Weights of a small GPT-style language model, trained from scratch on English Wikipedia: vocabulary 1832, RMSNorm before each block.
Each number is 500 + 25 x the weight over its row's rms, rounded and kept within 0 to 999. Layers, rows and columns count from 0. Numbers have three digits each. The size before them is the row's rms in percent of the matrix's.

# layer 5 attention value, 128x256, rms 0.0808, rows 0-108, columns 0-127
096:510528469525502521560500510449522477465533497505474500480446527494502530484465482486512470477476529488473514487482442499469480521516492514456541530500530497514500490491547487497460531485532542518478490490524525483500552491479533553514521463521512464538476531499510488537499479545469503486487540494529462519511514507441497486516496482478520516524499519507564531534485489511537508501466
104:519509461479508530483448476469511468510523476469476506443497483529508454512532487520542465526493517526430487470501495499503514472490503483519478489509476552464504491525512526483476462474483516464500445503515531527455508510536454518529522520494479488520525488493533453521530483530486474532491470522485505471504494476478529529473485512488485467500487546512490524504471517514494468529497
100:520476494489474500517533498508517503484531495496475502520479500455495497498503478504493472537488467463526481513466513505518487503493492483493484545511433501502552518496504564464495484469494448445509503491527475490457527503475512491476468484529465451522538491543480523464467473487539439522476532483526474496545524515505531503460490501503513499553510480476475476504517503530530488530480
098:514468486536530491494534551518495474443438491528478521484498528485480481516507510492485501487474507512486460519502481478481521501488535496504482480498495494508485500554502442463527503525482524518544533520487486482520427459496507523472514462503500489472522524531538488508468437473499497496469516487485507489494550463515504507520524492480485479494464421524487489530460458487478484533508
101:492509481470495521497510479501494483500460489562497531502498497429508550532485472509460537505492488491529505509539499475503505560498500503494516489511470452551494502466471478502507481460507489536488513525487503507466472550484503561495530524494465510480476510498495552542509485510476541506513498525526502511543509526487516526493455509480515510490507443506505512535449489547533489491499
101:474524520519519475513469528475569540482527497473493513523543490496506521517490479513484453496464520493479536486485525475515489470502526496500477474463544502449506453509482465475482488545514478520488530478487549483507490481514472500522485479479559528492517492474508495495457510491500516473503487476503486524486490467504522507521499572559499491519516488477561497501512534479503492513460
103:467515532523472497441507557506508547458460542470469513530491500477488499490500475491499497545510514456528495483456533492530516496505472503509552511479508470533506524469469530495520532454543496443488536503489520470509510494479489519454475528506527502478491416472490511492482490503510505525464467509482527468536476485479514555529499491496489490496470509512546520451525536511503467508512
098:499503482514500487469460507520483548438529525510521478508543480511525520543478516547506519438485483517486516507515494510522522471508468477518490490527466536514456509465478470489553485518475500518489474526525496528484454515476517465487516452520475507463504466548473521487529486524509517489481467501463532530508480549528462472471515469480472527458496507473482509487512466504463513485538
099:506479487517485450530426537478534458508520514521551527530487546511504478516521550543492494482531511498499507473455520512520530513465511518490478476480519509464504548497512534520518535507498512496485498507456469457506442480461484530502509469519569491479449508475509469496527577491503527481490524486468501518493515506508454473539480502510492526557489511543494496434487499480483531464517
101:554495457522509503535518480511527530472488542526494525489490467476496475464495472511492517490487508506466494462495497517503514486493472509536493517484528512498552531506475489513469484469516495470454515513590483518457519488483531515518464520460494524509452526501511539480434511459463493480541501485505501501523494549461533451481530516468528487499484458496508498512483468478531483518481
109:510509504491541515524543501479472478472506524498501522545485447560461469521513473502491481499553460516494538462541526559549544507510513445505480524517514507513501486515515490498456550503541497489562492480481499469504495522506494500505533538465536464510551499534518518518508531481511529495493496456505432522509532527475516484481526505498480489480498474541515464531494519476506472525532
100:514487526477491516487479501512492492526483478536503492488538518480516511469503505502516487512515509477511490497525478549490489515468518553520548500496503460480507501503497497533530488461487526526520511511550512505462533529468499456518480497520533497486496511451479516490479532493532529500519504510494511458518517503502413456504493507504463507478475509516481502481515500491531508480535
103:497475465537519487472492455525533541480505506465521497487504549542489484505479504465490545461515519466473499485495474508482511529493526494502511536496485546490512480563489469493465524520512448506478539527492470501523493510492498504493465540531508531515476530487432441508483514490491508437533509506500529478515525543471499519518500495507544479529486506542510487498504486512473530465509
106:507478523528427508453499495516465444455528475515503529480550485501516523463498515463511470509498491505457485500454517495535487460486488494509500502484533498512468499536497508497440532554491486501525486485524482542477546525518506463493529498477491481509515542538511534491482497487468481469489471528501481473500499480531535523497474504499499511468501501516511478488516527478536531464459
103:511486513503499532464478516505524416502503496463501534505496516485485530498523491489532507537483495499522485453545468542500503498489467524502507489490480513478520491464540509528494500471509492522519471478478502526546507494478505503470463514480500472481481486466486569526497473502510440505476477468547518458500499532495487489475506506499471503477494505482499549509509459497532536499452
102:547513497494510481526509456490481504520502499509477551530488477472505477507487493520509505519489489426518545531493498503479510523446529534519478503486511485524498541487491540464499465561473484515504530484478499478494465510516481512472491502501468498512497522458501513525484496482470563493507516508489461492527532522508472527481495510486460515475497505489530493494517499479454482500506
106:500493470534505481487478503485510535459523532504514454483515526529484470480498493457509454477465485522462543493555457493488539523509535485543508483513564473489484498518498516489479496502457494541517518476554508521487500494487497488494508488440552518454492506534473469479447484515506507474522473501480469452515483484529502481514457519465553530499520510545499469515479475465526499506513
103:458482476518486504497535523543525486492512499536524537511475468509480508519493487491480523463479453511514461494502512448472512489533542554524494480461539479558450497491501479481529478509472488485483537505503492456531501526450491531484536515513548505537518465531470483532472523518461495505494463519543507481521469546491468474504483525527495536525481524520480428500511498519522506520524
097:509463477509508464478496503494473520485456531482468499514507481498522500517507486516489524529525498461511513516461527473479518532489490455453513524458441467532483521511527498494483482517469521519503483504559491513484468539496515505489503514521505517481472508546486474503506496547496529485520550518496526501533499527505448552529531503522447532442496483451485533460494499504466503501487
104:500522512483506506530543512503510506519480445523458492533475470451453539512550498502475471523494496479477482518464492503525491518497519464451503534498457512478517521479506517488514514490491463517517507494503490571541461508494487528478476482500517472518463490494495431475540501494514507482525487456556484573489535515490482537499470452524504489473445530487521494498494500531443491508565
092:493502505478491526506503496461495498494535471487474473540515500481519492517487513473456508484484542489478501478527523495479546487515543479514516536494518502514461445454557502475518489524483468508480483481463471465546482497473495509525507484450527499510488531509479518503517475496535544538540447473498506525516527505510509489477509560494521481501537477492501452511457532514508453453503
101:455517520516520546464523475544517507534512486519506518549463527479510514471501519507488511499480499502509426526496489525502530430518527463498499501528531456534450500489506546517468516528539507561518493484520528469582514477510485508546506522504462487510520516495513525494478509510533467495520502463513439490510505519476523494471506500473479507475500519547450498504546519511480557488455
099:485510548527486506518496514537474499522488511476483545510529493448513512524470510508483476509524484543529443474489495481502417529514449510477515503508482508499543497502514515468532516507517492485468503539542523494459531485545459479474472478499494506497482447434450519514501506438507514484488500498499562490485486526497530541485481493470457531499494503529489513513503515520491508490463
098:551480516496446464517496496486514514459473440472483498514515494499490490461459521519519493540511471483486509507515468495512500487471515515508500523488484542495523473533475562500475533510498467472495507491504499522470509498478498502466490489482476456514526479522490527508551471455504508511501487458496502490503465503510504499465506524480446524457511524498461484500492568489503504517469
106:499467482517497498453523472484530485507468521483462491500483508526515464547547545503466527502506511504520508460506473422493507505510484472514450502496534512505509460489511478474510490502509499526462520510439522511480524468488518487506513474468489530497469489486492494496476500511512475529506493491459508518488473506509479460474527476493515518497537515497491523472497496472520536509532
102:537514506492504519469499504496505506522488500454518481529543478531489501492517512472486455481505499548552518464511520515573477520499493522484473508465466533537515468490516486492478503541474452506512495509508536494522509532508526537490530505501481537484535540514516498512496500461511507495504518502537500460504469520475504456476476532515493506515534493503485489489480499474466505488453
104:442507469508491477487435538497478460503484483516504502512532521490521501503535521504535531483517475494508495468472433524499493478517513550500502513527500487549481508490515478493528451552472483463514506504509461476539524454508520496454520502487517511489498515544512511474520474522482509478499470510486510479499529479555454514506495484487532485500529492491521490545510520497490512499546
097:479540523494522493541467535504494487433533485525492522536505511572468535479517508490499534502502515489514514524533504519539506512493516517481524534505505534476463514511538497469507592481495502474519513526489510526487536511523525492485514536485503518460518462508534502509501527475508500545508506496529516482498466510529478475496503492574535516510479503477508478505530543474500472511468
101:469519514560506525517519494492533504487471493489506511535500520524490515477506551514489508553418459500486542514491471511498512440468523467473509504520525518494496487469478501423508472508496506498521540521512542494507454480511500447470460531499525499518465493492489503447511435543521484470470513486524500478488516445488498503456513495491471510470491520506522479542514518564479468513509
102:503449547540494519521447460487445503473474499469506485460521508467503499508558441490492458463504465505530451485476450482489484506497476492481500479451501500491486485482529512465466441502510489489456508475521566494516516514491498511514494503523485480446509529479487476556468445503514476466485532476517476477479470473506499493504537486532480519561560509491447518521497465509525522503478
094:479487457534528499527488492490507469485539510491502530476504476515405476492508512479511547537511499483503498473492493516480500520542467450495521497517459499536508540495518522487476482463451475489511521518493527503483504467510493483508505468482490458459491463518474472529507497478548525511491474512488550449522492492470475502503499528478507503514484536508502538509477488490483479502516
096:511505490504506518520492502485518516511517459503464490494534506498515491477457496503489485513477481516472531477530496508503537539486482490483420505471460512489538484519467496479503479533545480477509527493508524508537504513526483428514501507519524483528514503500524459491471524523494529520501492484470511530502491446463563537506542505505523541460509477487525508493469504490463523490519
111:505458507517474483508494467527465465520505469492508467479508505497499510504536531503490491465569498519513440510499491478472496490518501555486510526465484512523488507539504500489524447485522512466507487494500522447495509482524454475456467522484523467538450492504474476524493451517523455492516484541529493510495481498515459518523488521500475525460489496475503505523538522509500473511506
102:478528481458519460454486515485491522511540503499457514506490527531508505493470527497499492467526512456498507520537506488499479524507476490485510515477455517510528538492475483496498476490468513512471471536459479502494475511487476528514519492507456500553456474520474496496517493510512448529505469508482481443532477551531490471475491506511522515497500543538473501496513500533512479544516
101:457503517498507496516494481549517528473542532462500436474485521506506516486501533495503497507478497522482445497541498498461530523503533495544521474462482482478461471471491513526502497524534499498504508484511519519504529543508465491486514456503526507520548511518481513490500535519501555529491508468525467503435495493513471466533493524521511496513469492478550517497447487479520506456518
105:481474490453527451504511502528520514512518492497513524489510549493479520481502503521549519514486482498502514515514527539516473552515499512482512476479477520465497527524503495501487481465508536491521506502465514501511515466499485487442506473481465492512490490486468500514527494481518487489515494515526535497530509511519459516538517517495502483465501532443471491483475509480506499570509
098:449495556508468469496499487513508515457513505517480467500541512512466488491539463517511496523492553502497492475486473460504503520482520495526507515472564501510543486478408514488492514516532469506505523500533519476472505509487464478473520457521480508518516496499530481505507461545551521523512502501509523508515470518523508502516481518486513471500473491507535498471518465506487556510547
099:484472459448481494511513517513441482487496526496541497468493516478475527504498505508506459525500534505512516518486490502538475487462502498468500459539470507494484462490484511512490485515530561553529507563494472460514503468505521479491499484501478515488555512486482496533487548504503506484496473519544528520494485463464490486495509437523478495488540464498511530455490506486521499518490
094:517449497470539479486463507484466499437524465488456510495507535519555544482447537481504461489529512541544504515516483535508566523491500492497513494555486540457488508489450494483525483476544520503467480455489535515500528485526433481489496489449500511488484493498514519490499483514517528502532527496539521531497500554509510526498497440524494546478497491508530500511482500516526486517501
100:500519493513564501502510469491483530502492524488530498477500514469511492526527475527433470477497494531517488454482498510513515489489525494520492510527465500500512488496476491522483529486480470508517480484543524505504501515481508560487521511550462488504517504514491561507546476494477496521464507525501479521516503461491503532501501504461528499521485514489436551484502531461516536499529
098:493503463520506511518519538505479498466534472460497472484474496498486497487489500490507477512494511508511505523500495487509478511485492482514506505541468499481493492520481459503528521524521488519486493546492485528539521498507500503478441478513481536556504507498486492513519572561486483524508459488495478481493474493491480452487495491494482423503494476506543488508474504459554489520473
105:544500536522512486513480504528510522506538484486531523488483522528478508468476495480536470482474492521489488532514480494518508539508486481471508525510491538455503516541506518489450472509484475505501510459544460551518529453534562467479553487468506459536528501505514493499495486518504502471507526507501527513474441504519492494506509486491549508509468485494477512471502472508495524550462
101:510537530525532471471516503509510510548500492515467475474474511504504521509517453522458490484479478506509523498492530526505479481525481487505499501526479519507475537485531440527498476478462507498457517500467511507517495492504462470515463488510526555510540511497486468506480474500484503483483486535506483549483441510480457532504516514511467531489523501481517479493542494524543537473483
104:488540468494500539454493527511512543555518481519488463518498480534494492538440498519541490448503499512470475479515442464490479516473497492438467510521497507527494503505504497494457500477496558468516512467497526531475444515494480481480511477484492520489468525483550518536565464469484514468545543515491505546491485513497517539462510494517482536528507454510488475486496496541531492474488
106:499481490510479521520509492493511495529498495493546501466518478526468476517490508537513492511492482540562487518471476480480522473523473496484545460487479509484502499546495502484558496493435476481500515475518489480488498526524515493515501520520482537481467495458518479461498482478475508444443509514501505544481501528529494506528475433509488501489531529457502468512501434499504500505515
098:497489533512468504444491451512474477495466487458505524517513519518531502524499516506483456500515479489494499452480425497504500553497541487498510534490498529507486516466501481497448499500496460539496470538508513490483467502503528464505492464540490550507489472486515516483517491549500444489512494497501495490552489482515493490509474547519487528524501512494480513551488504508472546489465
105:518481490519509453447458517525520495474472534491487502507489486476507549512523496471518523510469499552516525492505467513490462459530492547483478499514466523489521482492513429479496487466471516517507530482464517484558518481516482501474532502534523482510533501509495490486532520537492534497481502500500510490474505546516463514463483505509532511509487515540506502447533488508502493504482
104:514481520521508517522500459493485505552515507522475463492548483456498537508480484515490496544536460513530480475501475468546484505486473476459515495454491515497539525466478474515477495526502487486458498496538498501469477478504520492502480503506475508503532561517444516503466521496542516484476526502485481463544502479524565514481509504549494492484493486505499502436530511508474465520459
102:494526510475504498485508507507506474492488482491499488504480463551502528459509454495501492503484484493493470500508490518477473493509474470520518511487509505490527501492453520553480495485531492537442522474504482533501483480509479515512482504537522463478493476545486501468508447520467522506450530530486495502475555520507508478483547483461471493567501476457515488486476478511523484522536
105:503457545511506481517492469537459503487512463492521525486518477488466527507520496547506476533494510502504493472490460499516493453497492479483492465507474522447543495497491500486480510523448465510498500486479441537508500548500499510514510518464480505490501515487491518485486510494488521482531526498455502475512437512524477491511467506533475525546533492555489499494543482456463480461484
100:538498499485540495499501483534432464528465456475513463505488460524473493515452500497511457503471487522486500538513538509492489500517497453475542548534527485520511503527515534485511464472528509469502522485511470542482541484527511470521496525516531508533490492496479524480482491494454494498496525472491455467515492461486528523486519482431489486495475502508495478523484504510525474511452
103:511471539491514492479451500538493514516515484505478491495479462520443485534547472538528562489490504544475488506492527486519520518531517535474490503468458513534512494469494499458521521461482492547473474481500516458520528455476483489536489502523489500457522484496545465510486487506574472495481500490553525505474518488483511506483526537461479507532494512571512505466527469532455502457507
102:503474516508449502455495486489526501481504484544518528474478517496490475464446498470474540497498456471472470477552516490511523517491551509517455477494497484513448503499507508485510486505464521493495492476505449476495500475532496508500545542515513472536474510486510515451507527505509469480481511525523475473500511474483483490522550514553471487514516484454464495501502536518480522478469
090:500485474493531428513509537461471496543490518513484502466456503501518567490533501498483483524459470536545520461478531512485500522506530543523465450512482530521534524491484502492491509513513486492496530508506517536480513494455499477520486508514556467501474479492515505518487492501481496477493528486543492487533523464493510466471503519499500472500453503491518508502506500490458513529493
098:483509515473501495485479557531483509458553498465521493506460504497484493469488527507533495501469529553480523497530504488476510577528542507468500473464524492477472500545496522497471534517487492494503518506510497515486535507492469489496476474521537518551505499484518475455555517480552466495531518493516524517508458511460512494498500507534500500496483460511527502512498486489527494525512
098:476447495528465506490503476499451432497530483508483507511474484548479473494509478492439501493497481485513500509501481557489519533516481474487504489494531507504515491488519530530513516519519482489551487545481501500454530531505538442536502504461528498485470484507500502509501488540475531525536467509500504518482481477486532530479554533501539491511517526499467526525473494484476526477487
109:522514543523518497524463549465521505514520492486455471498516507490507509469503527486491503554509514538472521474523553522460503467509523463489483526495512516477544490512520430510500485514552533492484509506465471487494480471528488499549503553494492522468492500478524521517516491485516475517417482506484470482452495508502471515510570481495514492494468453468498474497513494501512489508505
103:477535450492507501491521466516485511522473510501513551498487542481494517505491527497465524506515489503491473467473513489497484515506492490484493486472510516499490475477509458472561492507545491504463506570499483471472487487485553489511504518531506474493465445461501536479485472514504542492491497536530517447495508454536474541502447469507503514491508490520489523490509511492501525471493
104:518516488524473495543486470479520514443547470510496516491523523497509499459533505491519500473488504508500513486514496487496461570504507497484508519488520520482514470484463502488533541483485460489520515479448474461547531528504478528535478546521508520490491508499435494487499487516512478498523472463481512508508514518463493450540470511458485439498453476496531499474426491465499466480484
096:478519459510472494505512509472518523496490451502483553508499500483531493531443449519554528488457536503536490511491475463526499488511490485475494462495473517515524487573501503511539487488509511492491525478474514527475522487509529437541475470512505476487484496465502445472519536489569503501451494523498500493549452486489529537508492515489499442519500493520512481475471493508490531493473
097:496491469490531512544522520509511467515482499542514481501506508484518483484457528478501502471455487547461483534478507503524513507490502509495521470512548494528457526507468485499532491478562547492473508482462508452477505439515453499502479526500552529530494473512455541511494511479505502500456473499464535481484495515511506496528499500528521509497464510532466511489502534504494504486499
094:504528516519509499460491485491488488457509520477503508497491496535435519537549495540500463472505526529504501480507496481500516506486509523524449469535427548482533518532521487489526484513447494492500549472523484485511565522482472482510461488522532543483491527470484515469473497526497486516495576478514473527496459499513559513512507492499454494527508487517494514502505482490513506486484
105:483486502475431495454477525516532471489499493505446516506501518513515536465536530485531488496489494485510474486515495454517442479486516512469504495506520438533478485493468526554490482481548503511485518491515512440511523500479526503484494489512490491491511555475534513515520525487487465498515514529497498498461450445553527487549505511488509482476485520501502507491481490485480504503461
103:516473534505442481486456481527487451506519504493454492482489518553512518495544482501484422513512501502486475490473472549485480471510538485520510516519503489441514447519484529491484525506495470483502475480452539520509512534501492515542501480495499521490517556476508487472513524493527493521503494496489467492439481517468518504533517484530499520448522519490501483469526524459495458530512
099:506506518539487510528513523500517499500532458473454493507496461523498492562483545496467511502522538484533535457525466471492471508526495476497505508487489523491483477456531505487505451491519514552456514485525460505474488442510510501524502493477484523522525499520499543506497471580517523483505447489464482483464480515484492518537525503453505495519492497506517474507485504497512479512485
088:498475507486538495486542551476504498494533496469495499473511501495502483530482541492455521531502483539536478515535520539541510484485539508512507445488504498458495486538533504490503538508527497483504495527464557507488508511471481500475489469484457522539491500527440523540514488545492496471494524518489503560448493508512488532494522516486468480481485465569495551453528477481536513524478
101:470508512508495557506479513441511526497513478478515488500454491522494488459472492497509529535445534439485508442533502503513515501492492459533500488478498493460525502467527485507519522479492495431492515530524505474467472496462472502473495559513517509479480460497538486461464494500518479539528522498550484548468509503480510518476495488519488508551503557498516488501468506490494462503492
108:507502481479508495531510473475512492497482451477472489512466496521491505478541470518518491525494517463507485492477490505450469471537517497485512539500462482511512554523491509496471538490504533543507495472481542472505515523448515516504529520537485505503472554514556497524473530476460504497514485503542428530495559459546464512513493484514457481480531520521517468472546512531483494446494
101:511515550510548525521493517543473539521482499511524517519529498487501530509474498529522522515499513531537467543465511515471494518543476525490492524481520474506511482522498519468548476538503499485475505473529514459495493510474484507563542505493510533522497498484472529500506504485496499459466523543473531466489533476511528528470483509493509485498500484516492545503483469515479482503521
098:467509517476496514549506493472489494555535450486515516496495520555470494519530495523520534493498503507492509505559529538533493477511510524550494479523469547509488515487513497462517525482483514506480487516503451508468533509484468512531517477481490490503506510504472527490466505509476507532535483525488519524498442500532517532481464502496520515488504498524538468525541490487482459486457
103:490468501508527444484475552484484486529473466505472484483555517481498524494499492535497549508468496475482508536501528542506557479504467486491518483531458492476482512493497503513499494498459550498488494489527467530482550487472508506533533444531478472510486475485506478459465471546514478489489492485462528465488437487474503488527494512475496502531499475504502519461488475535480496517492
096:527515513518463490492505531515501506491485490485499486509463542469553550516529547493519512488530529513427540488517494536477492494513498516483539468500503512477515502538504473486511518528536513548469526509515476489519530503504506512502502530497515470513479476417542478487527520543493523489535515500505525487486528509465453508575510506478452530451486499517493494481517489466491515487487
107:511502455509507515484531511510467518514490537495527506452454540488493517565463522506495481507511494500500460530504464465531490533504470450503471465508473506472501488523529496465507523479540534461493517501477528500499492480489474473503503508504463512492475520534522521512510471490495509496523502500503501477460537516482522509515476443571531503518486506514468453531490523535462502519480
096:529459452468455527496502511493516477458478520462497513536455511520509473473473469490482460527450486492489496495484475536485506518527470481476511472510524496515509488504489510498516512488514517481505557524494528508509499487471532522515542518463508487480512426529528519491485513523463517475482542518465503468520474489500497480451498503533459539500489483518494480507476537473476487493511
102:544494496460467525507523478471504478499466520436499558497482525526514504484493505512524468529494496485529508502502499502516513462494519519516467519497529496491484507515528504519502566484501443499520493505515490489532521489482502506496527511491485505497489523540563463511517513498503533472550500518461506541499504469538497525538498515513502524497508536506494495483445472483498499496461
090:530492450504499517485494481511531512496478527477479476457546502506502484515504470530482472454582517547519489535513508521513483484515491472477496511530504437530437477515485460483491481468514501541538523513516511490490489481520515468512467518517570518511492531525513508471533531549470523541544513525530514484529489476462516491514487490538532506510540449484527508477475517503486514530517
099:508491530495514520571478487490450498498499464452498496519552516484497453477476514498523488500536485481546502528439461506503504540509506521506489557485501494501491537493503543506509495451569468499508524553523528504469444486493507494439503488527489512528500476523461492490480504473511480541506450530478502463468531492485502487509499523483478543485529500463489523466494497486480494466453
099:490470500459518491489519515449515517519458473472506519481457508510488493455477504516524493500498506429446502516478487529518518504490513484517490477495531512497467489498498475505477490461512502488509532499449478454530513476504532482521482496476484453488521455477506508472475496515529482481495551472499517534526486476488505539498500487510558504461462511504516481514499518507512429459490
100:511497535502482529462482461488507490497509458511526509501485499505505490474502513471527481479562462518512502498478511453536482518528474520456532514491519491460504514473472515524476455486496492530493511490451470482514438467501480503546551493486519470554483521504490499484469464455481509530494487525501487506520517469490499456512502551531520489527490510514473479486492486505498561498535
101:473495493522469431508491499451536526490530483537505512513534538472497479515492530515501474540477502486509541459488479528477490472471495486547527462485523510468504518484495478512502492461508506513509488526499499559517491546511434454476464502462475506482511495491487502460507508534554536500494455502498508545492493519516473474513530514542531535512459499494532532504510483487500506464465
096:493504536501518492523489462454501454527467515499499485504502480502475517491537535497522460458532536497520544491491456493455460525492501488481470512473475543563534499478501478537490516540484483471461470478505502533482493496506472498514468532502516499505477532480495505501487504503521501489485473420486493537493513511526497473542518516493466469450515515460496483460513519508501520487472
102:534499541525462517461535461519555493503513412486505515528457487504499531502473506520510485486465526506546503478487452546526483488519505481491536504513483513484456462541528457479465489521484541490547491543493450501522481486484516469514520506513505467511491536483469482507520474567472499498526551504534502513506515480470474474521518472536469534530521510468549477491500552501526529520490
103:508495513472496508501474439497505508450502465454471463538470510482476493489519543516507480495510517473504499465500486463505487495498460498478474517534491505537470493507504498555462503497519509489470490480506482452524438510520492462498491495462465471530527488527503489496512498510523495492495480461495488488516469540476423505434510465524490509457467541511462502547516481527493541521511
087:508499516491493528539518520468470528528526509457500485487501500553493462510517473529563522547461502479498541538497507460484519520477506468512503517474507532535528520531519508489541487473483459507474444493487531521487503455521464508444534486494474445509468525519514508513478484485578511556492487498520543494515462468482523491498480511534499499504524499463476502515489486559561470506530
090:511501542484497483426510485493477493482507495472447457483499496496498535496487498516496503513487464498491538495487527506478542471509518499519490473466547451481486518448538473505519498495469472499496507531498527499489506486496515487516465479483483479549484517492532468469538521481500487518442453494491533492539530483496476473497520501468462467506509487545499513517482505474450492487531
100:487449475467501477512481459527447522458462465452485510503528504497454519475497473490462508480532455471515537490494518469508512489468485480526479494511498504504482500486511499506438530488494470486494515523497472483490478509512531499501519502482477512528499490483475543525516511525480533507470499491477544481522452507510481531512539538482499522518526542523504505516446531489472493461504
100:499506512525491509506488501526523468469483494475490493511521510512540528507497547531503522501523514499518466507507511502457514454507486546484477530518469482540505487509511539494486488532464507505535508495550488476485538513503507506510513495535524501470517458460455479536502488510542483498493482518512500494483526510504496495484504520511523515523479466489476538510501518497444477502480
104:508538550536544495511531550496513501553534483520492526521498510455485511463541478508530532478526548504479485495485506528532535445488479529467503500493482540496529464501499498543498463532540476467549542494518489500492529498505462477504516525518514487485541461513503529455473447518489504509493493507480490514504497491501490507512486536493496472537493561551479495462445521460475491506497
088:540552498487469512534507549522519574507554497539511484450524493493513504445521463530488510487514509540473496492515514518501509483523520508533516502517503516524507493478457481499505538502538497494457526515536489524494513549475517500525472501520460492488532512529531474500458490486506456488503490516488507512455551521554495475489525472541517481501480515519530537456565512463477465526516
100:480511503516492487497483488465541526472499497498554538492489502489485463491550507547499476481510486497507498523544501508498499445473508492532546487491464543515484452529563482459525525451468492525492517466499491500517523482501496458527502497513482474502531481500502457523527503511538485471444517520478484499485525580502528550470500495496509495505488489492512511502498496515528468495507
104:494478537511510483514542539513525498459479481521479505522526508533521503500466505463469481508485468486539472484518520518517487471516493486511505517489515517493519456514534492510482573487525503493534487484460491513515469497513481540478478493505505525487465529500511435514485484483461549498499501535507507518454513521496525492493516511499459524488524530491542477487484489455481480454465
096:493474521499502473478503497517474443498478502492532537484482499470488515503486475511499475540477501486488498516453508515535498526498513495451534499540533453481538473545536526537509470549513493490476494545496532515504546468505554505483498486473486534520511461506538538473476537512493460419491498470477457492502468510565522519469505484479504520494488497486498487489512549495458525507475
099:498510505512480464524507516474506518548499505508530554513489520507468520518515503469473544507509460492514508543476558498553475491556483529511480484520491524481443489481504530492480504488440519519440478483484481524498510468492484491512551512525502511441475476484514506503498480528484501536490450485514531519497474538469527496505489471492532522512520503470516512510495517487543446525501
102:521471505566551506512485530477480516482449500505504476473463507505518479467493443459515481498473477496511501504530507468542507530452540537485481418534548516499490507460543463506485507534485527477511577490553479522486505521503478536498478508491509485509484456493482500518479450517491517497486467527562494511486487500456483478492470524484497483523543496496499488497497460471518498495478
099:519476496480491521517534508488513497532482506527518459485545468506509532524494454469497486513497516497489491534508520521516449474502478516511473516485488493510505494451461485509479467518486483448513562506496477529472537489509460541479511522542506487496482492503518481531460510501511521491512476496484563525498454514466550477520481504545530450509519497486538554497540532478522491491450
097:503509518543515521473484534485547492477519523490531547495536476484450489497462520485479489511519561474491495476488485475482474560496449498523528540534505499484514484520519518510496497512467496553534512499509488547499509484492466475463435517462483495489466525486500458524439524501490526518518508501489506452488499540475524547488483514528479496525481538492471535461490510508509504524471
106:480467503490518471474503493499514500515434470526477448494521535550535479479464507494495494491508496447518442501504453488550505467491486530481497492506507493495471509487432518532501498503510468476527564490517479523547494501459454527526518497457476498549494477485492504491501518499506462493467509503521465551475485474493484489525530496534480507519497506496461470497505512509510480497485
101:513517546493572533487503511472530539490540481512510475517541507513491463515489489493509489465483556495522532534503489488513531475478521482546513507488544479476478524481530470493514528525501522479513482494503510468498471497476501531477522502458468522499504467478469518454524493513497465559557475514494517526507465459542501491488492530472485515506529525525508494537523515460474468528496
103:496496464481507531509457508508493462493518496488528568499485547498486482514501483480506515509542528459504488517485428528465525547489494538493529496504438478508506491485493456520501520516478506489473522502508528532514502503526508449477556476535541490483497506513503517538476479512514519517496455508498498519528479521469442492560457516522556508475531523498468510526534484446484511494553
099:518477541469503512483510487439480486504470498451481503513565511521540454475461527525472506500532479506482513460505447517485503523491444481505482541453537478513503529491466478500506512496520502519474519486549542463440462472447557492512513484472519475521475486475528492499500488458496509493500540515466484477514518446496490503542524511497486496490533514464524484513484498493510451478510
102:504518445473498577522484528543498528503504517498478506516505519483525523504474464481525513424459509507478499490511491529486512494513476515472518489509513483483523508505510477496524495526468497517496468489493499497521506472463500485485509472473512504478523473529523542475482429501552512485506519509499532473522468470518478490516555554552495526519521521532519491541484536514543517464473
094:504522455479522426503522534453533521481496488508479485482516497503494498479519497508481475477510517506553483515492488484514510520450502474490473464523506504459492499494495426469493515508461466519460476500475529553467470528500526478510487524501554495508476458463509534503536474505504477512498497514525497491480493529512512516507450496484526472489480511525471503485486499464522485476521
107:447541465509481521511517480498509494479542558472508527469481508497465488530459493474533524540543526497513522495533536491550517506518487525536503508507491489531459504526515435506488461505488494474513478528489481471539523524499466478521476510471497543487518492502518466525497494469475499465575481538522505524497490470505517528488487499501478477522523521508558494516478471470511461555519
089:504514489460499541471516488494544464533484518433523557522503471506506457464524458491497502466508494474531476444516480473494487506496511521485510478478550482489506507485526508504508499518466453514513503472499499468533485483493531481488486523553541490510470521491507473540537486504529515516466510486539495455514511469451491512489496510504482509470433512470485477480494495470487495494505
104:485504501506543516508484503494524483494498478493551525459531504466510507517518483519523468499539514511482480511484473503504516489499495508492484490485530521497483502451518516511516507518531546510448522512508561518479563496516505513525538526516512496486504481513499518504545474554461503522485513514515506558441496518515490530491515441504512525508509472458528517492490522498562484514528
095:475518492491476510464534462495530480508516481496527484494490456472526456513483496482484510475487500482446489525538552486504526480508543517505502490555483528519502464486507488483510452539472491492511514509489478490497531486554515479497512491505540568514503455506495437505472506519500516475500476488484506454510472445466481512497483531478492463516559509519469530488493517506505461485499
103:486483501518491481485531482519488521494492524455518503481532493465553506469517479488507448504513522486479488516521490515488521498500500498494562497498520489492508474495474513464488489506516550495533553482531497513489496474476546494502486530491493437524477516521483474472479490486470514495497526499470518490506545485549482526492486497475519477507499453522447515543464489530481503519488
109:507531589513517502485508485455508502517439491449515507529487510508502536488502508494476487485494482519535546459504500509475536487499511518495492490501504499490484483496452508529489518463484492470481521518480488482477509467491486505506512524512520508523503526487483483496457553510457527477486506534499481492525514505499498520514520484527491504482468507500512460557498515502495514517476
095:468493470477496448499491500485457506494478518479502515533441523548534460502519549521457503490491482496489517516525474447453524488511488510517490485515508509556514465499526484496498522529492502546496497524474461466525524469473507523559519479478533533564480497441508522481573484472475530493504525470498479554459478523470491518490495443529536477522478540513516510545518530521465494504525